Weights of a small GPT-style language model, trained from scratch on English Wikipedia: no biases in attention or MLP.
Each number is 200 + 30 x the weight over its row's rms, rounded and kept within 0 to 999. Layers, rows and columns count from 0. The size before them is the row's rms in percent of the matrix's.

# layer 18 attention output, 128x128, rms 0.0639, rows 109-127, columns 0-63
095,216,134,232,178,204,144,206,248,179,211,208,189,210,193,195,171,212,226,239,178,245,220,139,205,194,180,180,177,229,203,195,191,235,227,211,222,205,187,156,169,190,206,200,191,151,183,185,193,169,249,135,194,165,230,156,218,198,199,175,216,229,193,126,169
099,173,205,199,241,214,184,189,128,191,248,211,170,178,230,188,148,172,168,197,220,214,233,251,183,157,170,143,194,258,194,208,225,209,168,249,234,188,235,138,202,193,138,227,185,228,194,172,229,215,214,241,172,216,190,223,209,195,216,189,231,195,240,179,212
097,201,187,179,198,147,169,210,188,179,224,158,258,201,183,197,226,235,143,186,200,152,179,203,230,211,209,216,196,176,240,175,172,242,171,158,234,214,183,169,189,196,163,215,152,183,215,211,259,203,183,176,191,212,204,166,223,240,185,227,223,156,180,242,243
099,241,200,220,229,200,217,210,208,180,195,122,197,233,193,192,230,193,153,194,196,168,188,161,218,217,182,159,168,212,217,200,186,209,202,193,238,194,173,228,191,185,282,208,165,216,190,165,203,200,189,164,195,190,217,225,220,225,205,233,234,164,179,147,207
094,246,211,255,201,196,179,227,219,241,207,174,228,196,215,191,231,179,204,208,215,170,177,199,218,206,183,190,194,231,249,205,217,219,206,213,188,226,210,181,249,184,203,243,175,185,129,156,159,171,201,167,218,188,222,180,235,178,183,206,192,176,235,284,229
099,233,183,227,236,194,215,234,205,237,215,198,220,145,201,204,183,208,167,210,237,153,188,221,189,189,275,219,210,186,207,160,175,196,251,233,184,211,179,199,246,188,215,181,257,184,189,219,250,168,219,184,234,114,199,211,199,124,192,207,234,183,173,183,206
103,142,171,219,196,221,175,208,186,189,161,179,150,280,241,276,175,239,219,197,230,182,160,200,157,207,210,207,252,217,166,191,146,212,165,175,198,157,180,219,194,188,226,208,198,225,229,226,188,216,203,176,222,215,165,179,206,201,247,194,209,194,232,211,214
098,180,183,193,175,208,197,167,228,206,217,246,199,228,205,188,192,194,214,201,186,203,212,200,172,240,204,220,224,234,174,219,219,188,249,213,218,148,225,167,144,231,231,233,211,182,259,192,215,252,181,240,240,218,205,158,176,197,193,246,203,196,222,200,203
096,221,182,181,175,175,235,172,219,243,225,170,215,208,207,191,170,214,194,215,179,194,242,201,221,190,200,118,189,209,165,220,175,219,204,168,218,236,174,210,191,155,211,197,161,282,201,268,176,217,208,209,222,154,190,236,192,245,168,173,191,278,133,217,169
095,193,222,198,237,212,168,212,177,219,213,162,241,231,181,169,161,202,190,207,282,209,186,186,243,244,201,245,148,209,210,184,185,173,198,159,208,187,188,189,225,221,224,242,214,193,224,214,235,214,221,250,128,238,227,200,184,205,211,254,222,212,227,157,143
101,136,203,160,228,180,204,188,184,190,219,177,145,176,192,202,185,157,242,216,207,235,216,212,211,210,241,172,184,190,230,234,181,183,206,234,220,213,227,248,170,191,237,194,192,191,207,223,207,150,248,177,262,140,179,205,256,255,240,171,198,200,163,227,180
103,202,166,158,202,208,160,224,221,234,218,198,219,220,223,234,204,217,174,188,217,219,242,141,206,209,181,217,161,240,174,132,209,168,247,161,186,175,207,220,172,175,218,236,204,182,197,196,212,233,199,190,235,194,155,200,173,201,209,290,170,205,184,152,187
094,208,239,208,251,225,190,181,199,217,204,194,247,226,167,213,227,215,201,198,192,202,193,231,181,135,214,166,220,167,225,212,172,167,183,223,146,191,162,183,202,188,199,176,145,264,268,200,238,218,168,178,214,123,214,219,187,203,214,177,216,238,201,202,257
098,143,210,229,236,150,143,191,245,186,227,236,215,175,199,259,175,178,174,249,207,218,210,188,214,256,155,211,223,201,242,159,203,218,254,178,208,215,172,230,269,200,218,185,189,263,216,189,163,185,225,166,229,174,224,191,186,214,201,191,212,139,165,182,207
100,147,206,203,222,180,154,196,236,234,169,181,193,182,277,178,178,215,220,180,218,164,146,270,214,168,171,170,232,226,207,205,242,208,166,222,210,211,180,208,183,188,146,121,197,206,200,208,226,153,156,205,258,197,221,181,191,176,230,156,201,201,269,199,167
103,226,189,207,222,202,202,188,222,237,211,160,246,150,165,244,228,228,191,187,204,148,199,270,182,240,208,193,185,193,180,210,197,226,165,254,191,146,209,171,237,181,187,186,225,213,222,173,243,216,182,153,212,177,224,162,234,256,214,222,181,157,168,213,189
103,254,187,195,173,243,247,224,192,185,255,189,205,232,246,194,165,240,252,245,221,199,152,174,167,209,201,229,162,225,151,209,162,222,186,223,157,224,166,210,184,213,169,177,152,183,213,248,190,164,211,213,205,272,188,172,218,241,241,224,176,212,194,219,198
091,263,256,159,194,142,264,164,223,236,206,194,218,217,205,176,227,196,209,227,168,197,202,181,193,166,185,167,156,209,196,162,179,178,148,173,201,249,141,183,194,183,165,200,181,197,181,219,179,222,170,246,212,191,175,230,208,218,196,209,218,186,171,276,210
097,290,214,166,254,213,233,192,221,155,229,175,233,215,182,201,216,190,241,130,241,204,170,162,177,181,197,206,201,174,227,150,213,229,241,225,207,151,246,189,169,148,169,233,213,164,178,200,208,209,142,227,202,155,178,258,224,203,201,162,206,251,161,222,168